{"attn_scale": 0.125, "schedule": "wsd", "batch_tokens": 16384}
Each number is 128 + 32 x the weight over the matrix's rms, rounded and kept within 0 to 255. Layers, rows and columns count from 0.

# layer 5 MLP gate, 320x128, rms 0.121, rows 192-226, columns 64-127
[[173 164  86 122  98 104 144 126 107 146 129 137 152  87 133 157 191 105 136 171 128 166 175  54  62 131 106 160 147 122 164 115 147 185 109 186 143 180 107  97  97 163 148 133 136 188 106 134 134  99  81 179 105 133  92 159 143  71 145 165 156  70 110 118]
 [144 143 118 141 128 180 144 102 152 137 113 117 154 130 103 113 122 101 120 148 152 153 114  62 135 105 136 168 143 180 121 141 140 107 166 128 138  97  71 111  64 157 124  90 132 122  89 124 153 157 115 164 127 131 126 157 135 119 129 118 108 129  85 195]
 [135 159 124 139 172 149  99 159 150 135 132 140 130  93 144  87 101  85  91 167  61 166 167 180 105 164 138 163 212 125 154 189 121 144  99 123 164 126 150  86 151  70 110 107 133  80 145 175 164 130 112 133  95 110  44  65 147 165 136 158  34 104 144 165]
 [113 129 152  92 109 129 108 119 143 146 135 127 168 147 167 136  96 124 139 151 112 172  95  86  97 171  90 128 141 110 123 161 106 215  76  88 101 128 178 143 151 171 193 141  93 108 115 119  91 195  85 107 139 133 149 129 138 169 140  84 154 133  90 129]
 [134  98 130  86 150 128 120 114 143 100 157 146 127 121 193 145 178  96  62 159 156 160 142 152 143  93  70  80 118 117 149 132 133 187 111  62 139 154 122  71  99 120 110  97  89 130 107 132 152 169 107 126 128 143  40 144 101 103 131 166 132 126 130  90]
 [154 116 113 121  70  78 170 108 150 191 136 142  97 146 148 137 138 172 109 109 100  67 148  86 153 112 176 120 123 118  90 146 152 168 145 150 151 116 158 157  87 102 167 120  84 120 146 127  29 139 187 117 185  84 110 129 150 109  87 111 105 182 143 123]
 [ 95 129 123  56 158 126 141 145 114 126 138 162 185 179 139 154 158 105  96 149 128  33 180 127 107 150 131 120 150 135 108 139 131 157 103 148  64 139 198 109 196 132 113 170 180  79 134 127 190  80 109 157 130 102  99 127 143 133 176  76  73 107 128  97]
 [166  65 137 161 196 126 138 174 122 111 124  98  72 140  63 157 185 101 155 153 167 152 124 104 104 141 116 141 150  98  97 175 147 176 148  98 121 120 163 173 146  62 111 124 132 169 146  92 136 115 140 117 110 101  67 128 160  87 115 113  81 101 190  51]
 [167 154 147 132 124  82 146 172 138 107 130 163 113  54 183 145 134 134 213  98 149 156 118 120 111 151 116 174  83 145 158 123 135 137 128 129 165 121 116 112 146  94 100  89  94  84 160 141 126 107 168  93 138 130 112 101 161 127 143 110  97 119 100 109]
 [127 152 151 120 155 104  99 143 145 144 102 146 138 127 114 104 161 152 162 167 112 102 175 130 139 114 139 160 164 124 119 142 134 139 108 163 129 202 144 108  64  95 149 151 130 119  92  92 104 107 124  88 109 131  64  48 192 159 159 149  85 139 129 120]
 [ 94  87  96 162 138 112 167 122 121 192 153  67 164 120  95 145 192 129 111 157 122 149 150  80 113 174 156 172 121 119 123  41 171  68 136 141 111  72 127  77 141 153 124 170 129 130 146 108 116 142  80 105  75  81 142 163  98 118 110 103 184 146 123 177]
 [ 56 114 159  18 182 113 138 149 120 146 124 190 113 128 114 143 126  74 195 143 145 127 114 136 152 190 171 128 172 120 179 158 156 163 144 108 133 137 114 115  98 133 146 154 110 152 128 109 110 184 175 189 122  92 137 108 128  75 117 127  56 160 120 154]
 [ 89 115 160 141 116 140  72 220 144 126  92 172  58 135 186 140 100  98 166 139 107 136 131 124 150 184 149 145 134 182 156 130 158 155 108 152  94  82 123  96 100 130 169 135 148 130 152 113 106 117 127  91 101 127 181 178 128 152  86 162 103  78 140 102]
 [102 111 114  92 136 154 140 106 168 174  99 125 165 114 104 113 170  56  77 152 183 145 127  99 137 158 126 127 139 107  92  93  93 140  82 111  87 184 151 130 154 117 142 175 102 158 168 125 169 128 149  38 118 129  99 186 142 128 195  93 149  77 141 172]
 [111 152 195 210 134  77 158 133  96 113 189  57  99 140 121 155 112  76 103 136 153 142 161  68 211 142 147 112  55 157 114 157 153  72 116 107 110 111 123 131 140 140  96 103 108  79 121 182 145 121 129 141 140 183 117 153 140 122 144  97  82 135 139 130]
 [148 116  86 135 159 137 103 162 131 143 156 130 109  72 137 121 125 101 161  76 148 140 106 181  66 108 108 157 168 117 122 151 139  74 147 141 138  91 112 116 129  77 133 139  95 147  96 114  89  82 129 142 182  98 133 130 143 149 128 212 106 142 118  68]
 [ 96 131 114 101 117 125  97 154 147  59  80 178 123 168 156 120 112 106 143 126 169 116 124 130 144 192 136 115 112 149 160 155 158 112 161 110 108 155 156 102  99 120 160 127 106 160 104 125 134 115 159 132 110  90 102 116 150 145 169 219 128 131 124 137]
 [114 164 116  59 136 141 124 100  91 157 161 123 131  83 100 103 116 159 138  78 115 109 125 163 156 172 138 160 157 123 132 114 162 107 157 157 132 173 163 122  66 136  87 109  87 113  96 150 125 199  98 114 143  95  87 203 143 124  86 104  83  98 145 173]
 [125 128 140 139 109 162 116 183 125 116 133 166  84 112 181 172 183 170 132 159 156 108 127  74 110 183 136 134 149  87 149 180 146 170 134 128  82 133 170 146 152 192 155 129  91 122  86 112 137 132 136 158 122 149 139 137 127 127 153 110 134  93 157  95]
 [141 189  89 164  99 120  98 136 168  85 169 151  92 110 139 123 147 139 131 152 130 138 136 101 102 105  92 117 120 145 161 111 155 136 155 131 148 120 143 143  56 125 106  85  93 116 160 185 173  98 117 156 121 152 111 114 168 103 143 136 117 166 145 186]
 [104 124  88  99  88  55  86 194 121  93 111 131  95 115 121  97 160  86 139 118  94 169 114 161 154 130 114 175 135 141 127 109 116 115  94 115 176 134 115 156 114 138 136 100  60 141 184  89 145 125  58 111  96 106 145 131 136  92  95 146 117  27 137 132]
 [136 110 154  90 128 112 181 159  93 152 137 156 115  86  82 122 151 101 142 136  77 108 123 132 151 190  97 173  79  88 152  74  95  77  87 137 121  88  83  97 144  81 112 156 100 127 183  99 137 159  71 100 160  95  96 131 184  94  86  80 111 124  76 159]
 [115 188 130 124  26 136 113 150  87 133 148 110 127 119 100 136 171 111 108 114  92 118 123 160 148 128 143  96  90 127 163  87 125 146 119 112 118  99  92 130 151 147 120 115 128 143 130  81 112  92 176 122  96 125 147 140 106  98 111 116 126 133 148 169]
 [126  73 118 111  94  82  66 190 134 166 118  56 109 107 170 104  78 123 157 132 134 189  79 115 133 145  97 118 171 109  68 116 151  90 172 128  46 128 161 149  45 155 128 149 147 118 102 106 134 143 131  88 149 153 115 152  96 135 119 101 130 128 113 123]
 [150 133  69 110 142  94 131 200 175  99 196 146 142  60 147  99 196 113 183 132 169 124  67 104 146 185 106 185 142 131 127 175  96 140  90 161 109 116 121 181 101 106 113  75 114 108 129 171 147 120 127 134 141  95  50 136 133 107 135  76 108 116 104 121]
 [120 108  90 136  95 156 121 135 176 138 205 170 150 116  84 191 124 134 145 118 132 119 124 135 161 113  93 163 138 122 110 124 155  95  95 117  65 120  89 161 105 101 123 131 145  89 103 161 196 131  81 152 160 148 106 146 134 101 154  95 149  96 164 104]
 [127 161  90 154  74 150 136 142 111 113 144 177 196 125 104 165 142 152 186 185 106 110 126 163 131 152 128 133 120 195 119 105 193 166 159 121 110 129 156 124 102 117 137  54  96  70 204 173  84 121  97 135 129  97 131 194 118 143 111 133 190 119 153 103]
 [179 157 102 150 162  93 164  98 112 139 146 115  98 133 118 112 157 131 177 164 102 123 123 113 107 145 109 162 104 108 135 146 131 190 133 147 132 137 160 135 117  72  57 112 112 148  99 196 137 145  92 127 172  83 107  87 129 179 132 164 165  91 113 143]
 [172 123 107  62 138 107 130 138 162  93 126 145 194 134 139 110 120 191 127 196 134 155  78 117  81 153 106 102  73 150 166 152 137 163 164 111 122  77  96 138 117  81 183 183 119 127 165 131 178 102  78 105 140 160 105 161 102 148 137 129 114 103  91 173]
 [150 141 133  88 179 121 146  93 134  91 153  85 123  96 105  60 131 119 131 158 105  98 102 133  84 111 110 140 127 157  88  58 148 129 140 113  80 125 140 142 126 113 133  93 121 107 145 148 137  86 159 137 104  93 123 117 140 171 128 117 192  96 120 170]
 [131 111 107 129 102  93 136 130  61 100 114 129 117 178 160 130 113 109 179 171 117 133 147 109  90 148 201 183 149 120 220 107 107 129 170  66  99 146 117 103 156 105 173 180 159 166 174  83 141  75 113 185 146 129  99 128 135 159 142 139 169 135 138 139]
 [102 156  84 155 170 156 115 105 153 164 129  81 119 163 112 128 126 117 168 160 157 106 100  91 158 136 119 108 146 138 178 117 146  71  99 133 111 128 141 172 116  90  80 178 106  88 138 201 137  78 120 146 103 153 136  85 160 185 108 146  90  80  58 120]
 [133 182 159 137  76 135 118 101 141 131 121  75 197 160 149 198 124 103  85 133 111 153 108 174 159  64 106 142 143  68 104 136 151  88  84  84  97 145 165 169  74  91 112 131  68 105  58 150 169  76 146 109 134 144  80  78  66 180  75  80  90 151 112 131]
 [ 79 179 115 157 125 131 138 111  74  99 138 110 196 163 126  66  69 121  72 176 176 110 176 130 179 163 105 117 123 102 140 152 147 171 102 141 115 123 183 133  73  91 131 127 172 126 105 103  80  91  97 124 161 126 134 125 144 158 177 157 160  93 141 151]
 [128 180 171 103 166 136 144 137  86 138 123 140 128 116 139 134 115 130  98 161 118 164 114  65  65 186 115 192 149 109  68  65  93  85 100 133 124  87 155 136 130 156 133 153 104  63 143 117 109 143 116 132 128 124  87 106 115 167 122 118  73 165  83 135]]
# layer 5 MLP up, 320x128, rms 0.121, rows 192-226, columns 64-127
[[156 118 170 110 100 111 144 128 154 153 132  95 136 147 153 123 140 110 104 118  95 145 180  94 112 135  98  85 151 147  84 149 155 152 112 160 147 124 139 143 148 136 180  59 142  88 139 151 157 147 179 161 120 132 161 128 138 167 168 121 117 170  83  98]
 [185 143 160 135 117  95 104 115 103  92 129 143 112  93 139  76 142 151 151 164 171 112 187 120 104  40 124 103 112  80  98  89 102 115 135 184 168 124  82  70 129  31 149  76 167  51  84 124 123 131 145 134 164 158 126 111 104  81  88  63  98 154 158 177]
 [156 144 102 180 138  89 142 126 135 113 139 131 104 190 150 155 167 129 127 132 117 106 129 152 109  98 148 161 108 165  55 136 137 132  76 153  97 181 126  84 218 135 119 117 130 137 127 117 137 181  89 138 159 133  88 147 118 149 120 105 146 117 219 126]
 [ 90 123 136 132 128  54 125 170 169 167 112 126  76 133 167  96  93 151 113 156 172 118  42  85  88 107 100 177  88 112 169 143  62  91 117 101 137 133 106 110 134 147 122 140 118 154 142 112  87 136  69 128 185 149  98  73 186 155 151 127 180 167  93 110]
 [135 114 113 168  74 124 121 120 144 123 142 122 177 150 161 151 140 121 134 124 128 168 102  69 104  57  99 159 126 109 123 118 187  95 134 168 168 128 157 145 100 117 135  58  92  96  92 100 145 111 154 126 149 167  91 176 127 103 125 117  81  86 134 124]
 [103 166 109 132  98  90 131 177 149 138 122  84 116 147 138 112 143 116 143 167  96 118 122 146 181 137 167 110 167  76  62 152  86 191 157 102 113 140  49 144 181 143 141 140 151 157 143  89 127  92 121 140  90 113  93 109 143 113 172 156  99 100 145  92]
 [100  77 124 127 124 139 160  77 139 108 146 116  98  31 141 141 114 142  57  75 141 134 119 136 166 114 134 127 181 126 139 106 130 135 125 126 145 135 113 139 140 110 106 140 146 101 110 114 156 147 129 166 120 132 152 137 160 130  68 115 106 159 140  75]
 [194  92 140 128 198 121 144 111 120 164  85 106 172  69 146 112 187 116 174  80 115 113  74 141 105 143 115 130 175 152 113 182 107 161 142 124 177 126 168  69 104  96 178 105  81 121 112 137 140 138 150  91 105 156  75  78 173 136 146 177  85  86 139 180]
 [140 131 149 167 183 154 145 148 103 167 142 152 110 128 120 178 157 120 155  91 110 149  98  91 152 109 140 168 112  82 119  71 101 146 131 151 116 115 146 140 117 151 124 147 173 135 165  76 101  76 120 154  97  44  71 112 152  71 109 195  76 121 106 170]
 [125 121 122 151 149 116  78 114 180 131 134 131 187 190  88 169 130  90 176  65 119  68 147 121  91 146 128 181 181 176 145 159  40 137 188 132 116 123 118 105 144 143 103 106 187 125 149 139 143  81 114 105 135  89 128 132 165 108 103 127 170 128 165 117]
 [136 213 122  91 139  99 135 116 173 215 106 164 130 151 134 118 149  81 155 141  87 131 130  80 147  67 182 122 186 148 164 106 220 144  44 117 114  82 139 132 183 117 165 145 151  69 147 140  84 131 179 103 166 125 105  92 163  74  82 161 103 170 150 180]
 [148  84 134 157  77 113  96 117 160 115 113  66 103 110 169 146  45 230 102 143 101 117 110 186 133  71 131 186 151 128 163 200 123 148 201 214 103 176 115 153  98 158 111 123 178  81 150 137 155  85 139 129 120 119 113  75 136 158 121 174 154  97 150 123]
 [ 79 131  68 128 158 115  65 168 148 126 174 101  76 156 157 166 147 141  77 180 175 154 140  98 168 175 109 111 129 163 157 185  71 142 155 124 144 147  91 132 155  88 123 151  92 113 125 109 107 111 142 119  67 193 116 143 140 158 182  89  82  92 143 163]
 [ 63 144 101 146 103 160 141  70 163 120 123 115 160 101 146 164  97 126 107 201  72 140  83 113  95 102 119 136 139 147 104 122 124 151  86 153 140 119 149  96 121 139 156 157  33 136 132  72 154  96  91 175 127 148 153 123 113 115  85  64  93 108 155 148]
 [157 183  82 128 164  74 117 136 144 144 100 117 164 147 148 143 154 109 165 169 169  60 158 141 121 145 106  98 150 154 147  91  94 150  91 177 112 127 157 117 109 163  76 183 105 169 100 105 127  96 121 125 128 108  92 157  74 106 124 182 135 132 147  98]
 [148 166 170 136  79 136 105 127 117 165 136 106 153 154 151 108 148 167 104 144  98 212 103  92 189 151 117  77  96 139 127  95 177  76  77  81 177  75 143 120 141 137 118 142 154 100 144 128 173  44 179  76 127 182 139 114 162 124 133 146 181 186 109 108]
 [118 155 111 106 141 118 120 136 125  75 113 112 103  75 107 122 163 139 130 176  59 123  71 170  96 135 169 131 138 122  89 147 116 127 108 114 135 101 111 152 210 145 167 145 127 180 157 150 195  75 105 105 137 154  77 138 181 137 157 137 129 177 154 160]
 [169  70 129 130 172  99 188 202 132  85 169 143 161 108 117 183 151 158 139 105 137 152  82  92 108 177 117 136 188 119 141 161 166 173 151 155 130  35 109 139 160 150 144 111 119 163 147 147  89  98 102 141 136 113 125  90  92 161 169 119 130 217 166 127]
 [158  84 106 179 104 153 132 146 158 177 140 122 124 160 124 171 143 134 114 163 150 154  77  87 138 182 170 133 175 141  93 134 120 112 116 174 133 124 137 167 162 163 142 117 125 138 104 131 125 144 129 162 112 175 155 156 143 148 174 108 117 147 172  98]
 [147  69  95 126 151 139 107  67 121 122 140 153 151 174 140 155 148 123 126 195 103 135 131 127 112  73 110 149 110 128  99 134 113 128 162 167 181  98  79 148 121  89 139  85 143  91 120 110 171 146 154  89  76  86 123 120 130  88 165 160  52 117 158 147]
 [133 119  99 114  49 121 135 139  78 110 137 183 118 214 140  56 143 123 147  90 115 113  86 189 166 114  65 123 166 128 116 111 127 131 148 125 200  88  69 171  86 114 192 123 114 149 200 116 171 149  80 147  90 139 131 177  96 122  93 116 129 108 164 141]
 [ 80 133 129 206  78 123 144 149 122 122 110 107 145  94 157 118 188 136 155  84 177 140 153 135 141  84 173  95 140 132 175 157 106 117 125 124 128 163 122 170  92  55 135 159 142 109 123  60  84 120 109 135 102 134 103  81 114 107 119 100 115  68 136 123]
 [173 149  85 117 128 114 144 102 117 145 118 127 146  80 175  94 115 153 132 142 108 160 169 179 106 101 134  85 103 149 143 194 132 152 124 117 117  56  87 149 145 113 119  98 127 163 105 160  83 128 166 120 143 184 157 129 116 118 120 133 168 134 137 148]
 [134  73 141  75 114  28 122 180  54 147 127 101 149 152 100 168 127 128 121 113  48 117 134 116  93 160 114 115 136 164  87 137 132 160 119 113 112 112 150 119 170 109 122 120 155 153 171 102 175 115 165 150 160 111 111  94  92  86 129 100 181 134 124 184]
 [189  87  36 172 128  74 123 182 111  90  78 104 140 124 109 132 160 122 104 105 175 161 104 156  77 161 145 150 106 131 127 114 159 154 128 170 166 107 143  72 158 207  74  85 116 105 123 140 129 117 114 112 117  83 102 175  78 147 140 141 104 140  88 154]
 [141 149  98 159 134  95 185 129 104 133 118 136 121 121  82 106 130 102 170 148 130 169 169 111 129 117 131  98 190 142 130 107 124 132 219  78 198 157 105 123 101 158  97 111  96 169 152 131 113 132 158 102 202 127 161 122 188 122 173 158 115 147 119 151]
 [115 139 198  99 137 131 144 152  15  86  66 151 102 146 148 153 123 116 150 160 112 176 138 103 141 188  74 149 109 100 139 108 101 117 160 153 168 221 104 131 133 110  92 122 167 107 139  79 134 144 126 151 121 117 148  89 145 169 161 111 134 145 130  82]
 [ 70 102 122 137 117 149  57 110 113 115 107 169 126 146 100  85 115 195  87 189  52  59 158 133 121 149  84 110 100 192 105 110 123 104 138 135 106 150 126  99 150  92 134 142 108 136 160 129 146 104 144 131 176 114 132 120 140  85 141 145 134 120 167 166]
 [138 150 150 149 102  82 145 131 151 139 158 157 161 198 150 127  81 147 124 141 111 176 111 123 149 140 131 174 131  44 111 182 110 166  50 106 147 125 161  88  65  82 163 162 142 160 171 139 147 149  53 111 116 134 115 132 137 112 107  98  77 141 122 104]
 [164 127 154 124 175 102 160 157 118 100 161  76 160 136 112 110 115  89 126 168 109 147  98 172 186 158 130 114  98 176 116  97 159 143 141 121 106 136 142 138 179  98  85 132  85 142 143 197 111 121  93 139 135 123 132 137 122 106 141 161 150 140 155 144]
 [117  57 122 172 153 110  71 122 166 116 229 130 138 122 116 162 163 122  46 152 167 119 112 128 141 140  94 151  57  83  49  84  68 124 150 102 169 109  93  96 134 195 118 148 116 103 101 128  97 124  81 151 133 141 147 118 185 115 143 109 126 168 121  80]
 [ 93  96 153  93 117 154 168 175 120  49 156 158 106 131 141 132 121 116 166  84  73 152 156 109 190  98 100 156 121 109  78 186 144 153 148 165 122 141 177  89 115  84 130 102 116 101 167 135 127 106 138 125  81  83 135 144 143 114 134 138 126 149 136 142]
 [ 93 139  53 120  99 200 119 127 157  91 180 133 221 119 116 112 101 113 116 133 114  95 149  70 166 141 111 132 139 141 143 130 114 125 141 102 103 126 104 100 138  99 159 185 189 145  64 110 106  90 165 193 112  92  90  91 122 119 102 111 110 146 166 152]
 [110  84 138 151 136 120  97 123 140 111 104 161 219 161 133 148  92 116 116 196 123  98 102  91 161 103  89 151 180 147 125 207  89 107 161 183 117  97 174 179 102 110 146 122 159 122 120 165 185 187 123 158 124 107  72 176 118 187 129  49 133 133 166 112]
 [157 173 120  93 109 137  96 102 130 115 170  84 150  97 131  75  65 165 134 113 117 142  86 117 104 169 117 145 154 178 114  98  78 161 119  78 147 131 123  73 164 154 130 130 103 119 175 170 114 178 115 135  85 104  88 149 135 150 117 128  72 117 144 102]]
# layer 5 MLP down (transposed), 320x128, rms 0.0613, rows 192-226, columns 64-127
[[121 120 124 148 159 103 151 121  88 142 107 136 112 149 178 120  89  93 143  79  74  84 123 141 119  92 127  92 137 117 135 207  97 157 225 188 132 148 169 176 113 145 124 113 143 136 149 138 124  95 158 155 155 182 106 160 134  78 135  73 141 107 127  72]
 [ 97 184  77 131 174 123 107 133  76 114 133 156 103 142 125  98 140 159  74 137  95 176 114 165 124 137 128 141 176 126  71 127 202 190 114 107 125 136 174 116 144 133 117 125  87  90  77 129 130 175 129 149 128 106 109 125 119 132 129 177  96 123 165 157]
 [137 161 149  97 197 128 107 117 122  95  87 158 114 156  52 136 144  98 147 112 160 177 138 124 114 161 110 131  75  77 228 156 131  98 174 110 125 107  63 164  71 125 122 157  98 130 175 100 119 161 147 176 126 103 139 168 101 126 166 119 114 136  93  75]
 [185 129 127  74  85 153 138 210 129 113 181  86 107 136  47 103 111 165 123 144 126 145 110 171 109 112 112 133  82  83 126 115 171 170 130 119 104 134 122 144 106  79  70 173 112 126 120 155 160  93 111 133 135 134 162 148 162 145  87 111 163 155 126 181]
 [145 106 140 180 182  99 178  83 150  94 121 138 175 155 137 111 182 130 213 199 187 164 157 158 131  91 175 167 153 120 144  71  97 141 101  95 197 111 106 146  64 121 159 127 132 135  79 145 140 142 106 151  82 150 146 111 101 120 125 135 108 130 130 134]
 [162  81  97  92 110 140  91 189 130 106 144 149 117 122 141 133 148 175 157  55  98 156 104  88  97 151 176 114 121 127  86 143  73 124 160 163 149  64 126 153 155 155 156 148  89  87 106 145 119  99 150 115 124 102 135 149 127  69 145 146 119 105  79 177]
 [ 72 108 140  71 171 120 115 133 122 120 127 146 133 164 128  92 201 126  82  96 127  99 151 160 151 139 162  96 169 147  98 170 148 130 240 137 136 139 140 129 132 107 147 112 128 144 121 114 192 113 120  60 158 136 103 174 117 100 129 111 139 125 146 124]
 [115 105 114 132 217 114 163  59 205 140 128 125 117 112 149 152 110 127 115 127  86 135 104 184 148 149 142 179 142 116 156 136 125 163 102 161  95 113  87  71 150 131 147 126  88 152 148 126 125  86  82  85 160 135 188 156 124 100 178  94  93 129  65 130]
 [101 156  90 181 119 163 198 106 126 188 134 151 120 139 129 133 119 132 129 177 155 168  96 175 114 158 132 154 152 156 100 101 115 106 229 143  99 158 130  80 171 129 137 119 113  59 130 147 134  84 143 117  90  72  97 101 152  96 112 140 125 117  90 124]
 [108  70 104 159 149 152 128 113 121 134 113 102 141 139 121  95  75 120 113 133 109 120  71 161 126 128 141 108 104 171 159 160 180 115  97 111 144 148  98 136 194  98  70 114 124 124 123 131 142 126 173 125 157 114 172 129 148 170 109 184 140  94 136 134]
 [199 138  60 124 100 135 157 160  96 148 137 152 133 193  75 113 128 180 169 118 165 172 120 123 103 138 133 147  89  90 180 111 134  91 134  86 100  98 163  20 136 111 141 151 112 156 131  97 153 125  65  88  65 140 100 129 143 135 134 108 155 144 147  94]
 [ 66 171 183 103 177 147 159  78  64 164 144 139 181 108 115 131 129 115 128 117 117  99  66 154  99  64 135 117 147 148   6 117 127 156 113 104 182 128 167 141 128 109  92 109  95  68 140 127 133 146 139 131 170 147 108 165 117 150 134 127 130 114 116 135]
 [109 139 122 150 109 126  76 137 102 143 114 113  84 145  98 112  78 121  42  96 110 164  70 126 143 116 125 167 152 134 100  88 132 143 168 129 225 176  57 173 198 143 114  94 131  92 141 137  78 115 145  80 108 188 141  64 154  90 158 111  92 102  94 107]
 [ 78 100 139 143 105 199 112  97 133 140 151 170 104 123 113  87 127  84 163 132  85 178 141 110  99 118 139 115 138 133 149 142  56 156 117  74 184 159 144 155 103 106 128 140 145 133 136  85  83 166 133 141 110 106 135 160 200 120  93 165 137 138 101 118]
 [130 117 119 122  98 200 127 139 237 147  90 143 137 113 140  95 119 111 112 191 119 104 127 185 138 132 110 175 114 137  99 113 107  80 209 128 181 198 177  61 100  89 117  81  64 120 172 141  96 193 138 129 165 131 134 122 159 133 149 118 215 158 103 123]
 [167 162 157 113  74 120 208  88 106 119  80 113  76 145 185  92 146 170 117 133 161 114 124 141 109 100 109 140  49 102 118 128 123  94 144 164 173 138 130 111 103  99  96 121 106 147  64 192  86 133 105 111 189  87 169 150 124 150  98 146 129 130 126 151]
 [ 91 153 133  94 126 111 149 110  96 150 119  69 109 134 195  99 112 127 139 152 134 108  79  80 117 193 172 148 180 124 106 177 137  73 103 123 148 173  67 112 134 113  86 155 183  35  76 183 128  62  80 134 160 149 113 119 126 106 170 133 141 116 162  87]
 [101  83 126 160 129 109 151 121  78  87  87 102 193  81 124 131 151  70 158 189  86 174  66  71 155 132 115 131  66 131 107 101 105 123 100 106 153 118 105 129 156 176 146 122  84  47 133  62 128 120 148 109 115 149 159 127 127 107  89  97  98  73 155 113]
 [178 140  87 125 145 137 132 100 170 114 125 105 146  91  80 109 127 130 114 179  87 123 138 176  34 212 124 141 120 102 190 106  96 141 132 122 142 158 180 155 143 115 142 119 122  97 198 195  87 124 157 150 104 146 173 137 160 155 123 117 136 130 147 136]
 [181 148 136 128 116 104 191 148 159  77 175  79 122 145 126 146  67  71 147 151 135 152  90 153 188 140 134 131  68  90 134  90 178 119 103 132 159  92 118 112 129 150 105 153  91 148 117 159 110 146 157 161 116 126 132 154 135 171 140 192 134 212 168 161]
 [150 120  85 126 151 148 159  99 136 167 111 142 124 133 152 132  93 168 105 143 102 113 109 101 142 107 103 110 107 132 154 170 196 123 124 196 106 113  90 109 115  66 169  92 119  93 148 181 122 101 152 144 160 104  76  98 114 106 141 109 121 126 106 116]
 [119 128 118 130 151 137 105 166  64 138 149 171 186 115 158 134 156 138  74  94 125 100 124 167  86 147 145 160 153 137  68 156  51 111 194 124 140 130 122 114 186 117 104 112  99 168 102 124 113 106 144 108 146 149  89 198 102  93 123 155 112 182  97 158]
 [152 138 170 143 168 115 138 147 119 121  62 102 109 102 165 132 123 140 126 102 143 134 111 161 143 117 166 139  76 133 145 133  86 183 126  79 122 111 131 163 206 165 136 120  91 146 108 136 110  79  81 127 191 141 111 161 134 118 164 177 110 160 135 138]
 [171 125  92 149  49 137 130 133  71 133 103 112 140 184 114  89 120 157  95  89 161 124 104  55  76 103  59 117 114  78 124  96 151 127 161 120 181  97 164 105  85  88  83 129 186 103  99  79 131 189 113 142 130 167 128 105 149 113  85 142 135 133 127 209]
 [115  84 180 105 114 152 158 162 106 106  99 129 150 100 100 133  54 150 136 128  85 126 119  91  52 139 114 171 182  95 111  91 182 178 182 129  95 126  96 103 117  34 207 147 133 153 149 130 155 175 166 162 138 136 165 111  98 145 112 192  81 107 113 167]
 [118 142 125 165 147 146 149 179 226 145 195 152 135 190 122 152 127 115 153 139 132  83 138 120 155 114  54 115  89 136 107  76 191 115 105 130 127 170 109 113 118 131 112 151  81 145  58 158 201 151  88 104 147 100 147 121 152 154  74 102 167 120 159 180]
 [135 175 129 133  98  69 138 150 113  80  90  71 102 142 166 119 165 138 160 150 140 114  56 167 143 141 129 201  79 147 128 106 123 136 169  63 161 135 128  82  65 108  66 105 131 126 154 139 158 114 114 123 114  85 139  92 140 127  93 115 128 107 109 120]
 [131  76 124 109 104 131 102 142 109 126 110  97 128 116 134 121 163 102 153 139 130 109 124  94 128 137 170 167 203 166 174 115 117 115 136 128 137 184 175 124 119  55 151 151 104  94 111  97  88 152 124 109  94 134 110 122 171 117 122 106 182 118 126 124]
 [173 115 120  64  94 112 162 138 158 186  91 128 123 199 169 117 113 157 139  95 112 165  89 151 119 144 140 138 106 110  52 103 144 144  92 142 119 155  80 132 197 107 208 144 151  99 192  89 146 163  88  84 123 137 134 167  83 132 125 108  73  75 154 123]
 [135 124 143  86  90 105  80 103 157 137  96 171 147 123  97 167 160 122 101  92 137 155 128 116 152 167 178 169 164 133 165 101 130 133 103 111 154 118  65 117 105 103 157 152 125  93 124 136 107 127 169 124 140 143 104 136 145 106 124 128 129 107  95 119]
 [121  88 157 119 126 139 164  71 176 131 154 122 133 136 147  58 100  94 109 149  57 147  94 166 154 117  80 141  85  88  95 146 127 143 100 157 118 130 138 158  74 129  95 143  79 117 105 143 114 122 138 153 152  96 125 121  90 165 165  87 167 172  69 113]
 [109 164 161 149 166  98 110 174 168 146 132  95 160 120 157 104 130 149  95 175 100 136 140 155 165 108  96 120  72 133 185 158  83 179 114 132 138 125 166 108 126 168 123 176 187 103  54 146 187 133 200  80 107 119 188  84 118 123 102  88 128 144 125 119]
 [127 103 147 169 143 159  79 117 126 126 193 127 110 129 114  84 122 127 163 149 142 169 116 110 182 171 142  92  98 131  61  83  64 120 162  85 108 130  63 160 123 132 136 131 147 130 104 108 130  86 168 147 146 177 143 107  93 143 129 126 134 155 149 121]
 [182 167 177 140  98  90 172 103  87  79 120 129 106 129 102 148 145 141 116 139  94  94 164 102 123 149 162  94 112 217 157 103 139 144 147  92 134 111  92 185 108  98 144 106 123 129 174 111 135 164 118 155 170  88 150  54 125  87 147 105 136 100 129  87]
 [164 144 139  31 153 173 160 176 184  66  91 124 131 160 102 112 119  98 140 156 114 135  63 113 125 127 112 152 111 132 184 182  78 109 125 128 131 139  77 153 131 141 106  97 152 131 135 181 142 181 173 107 108 118 144 148 120 148 114 169  65 127 140  98]]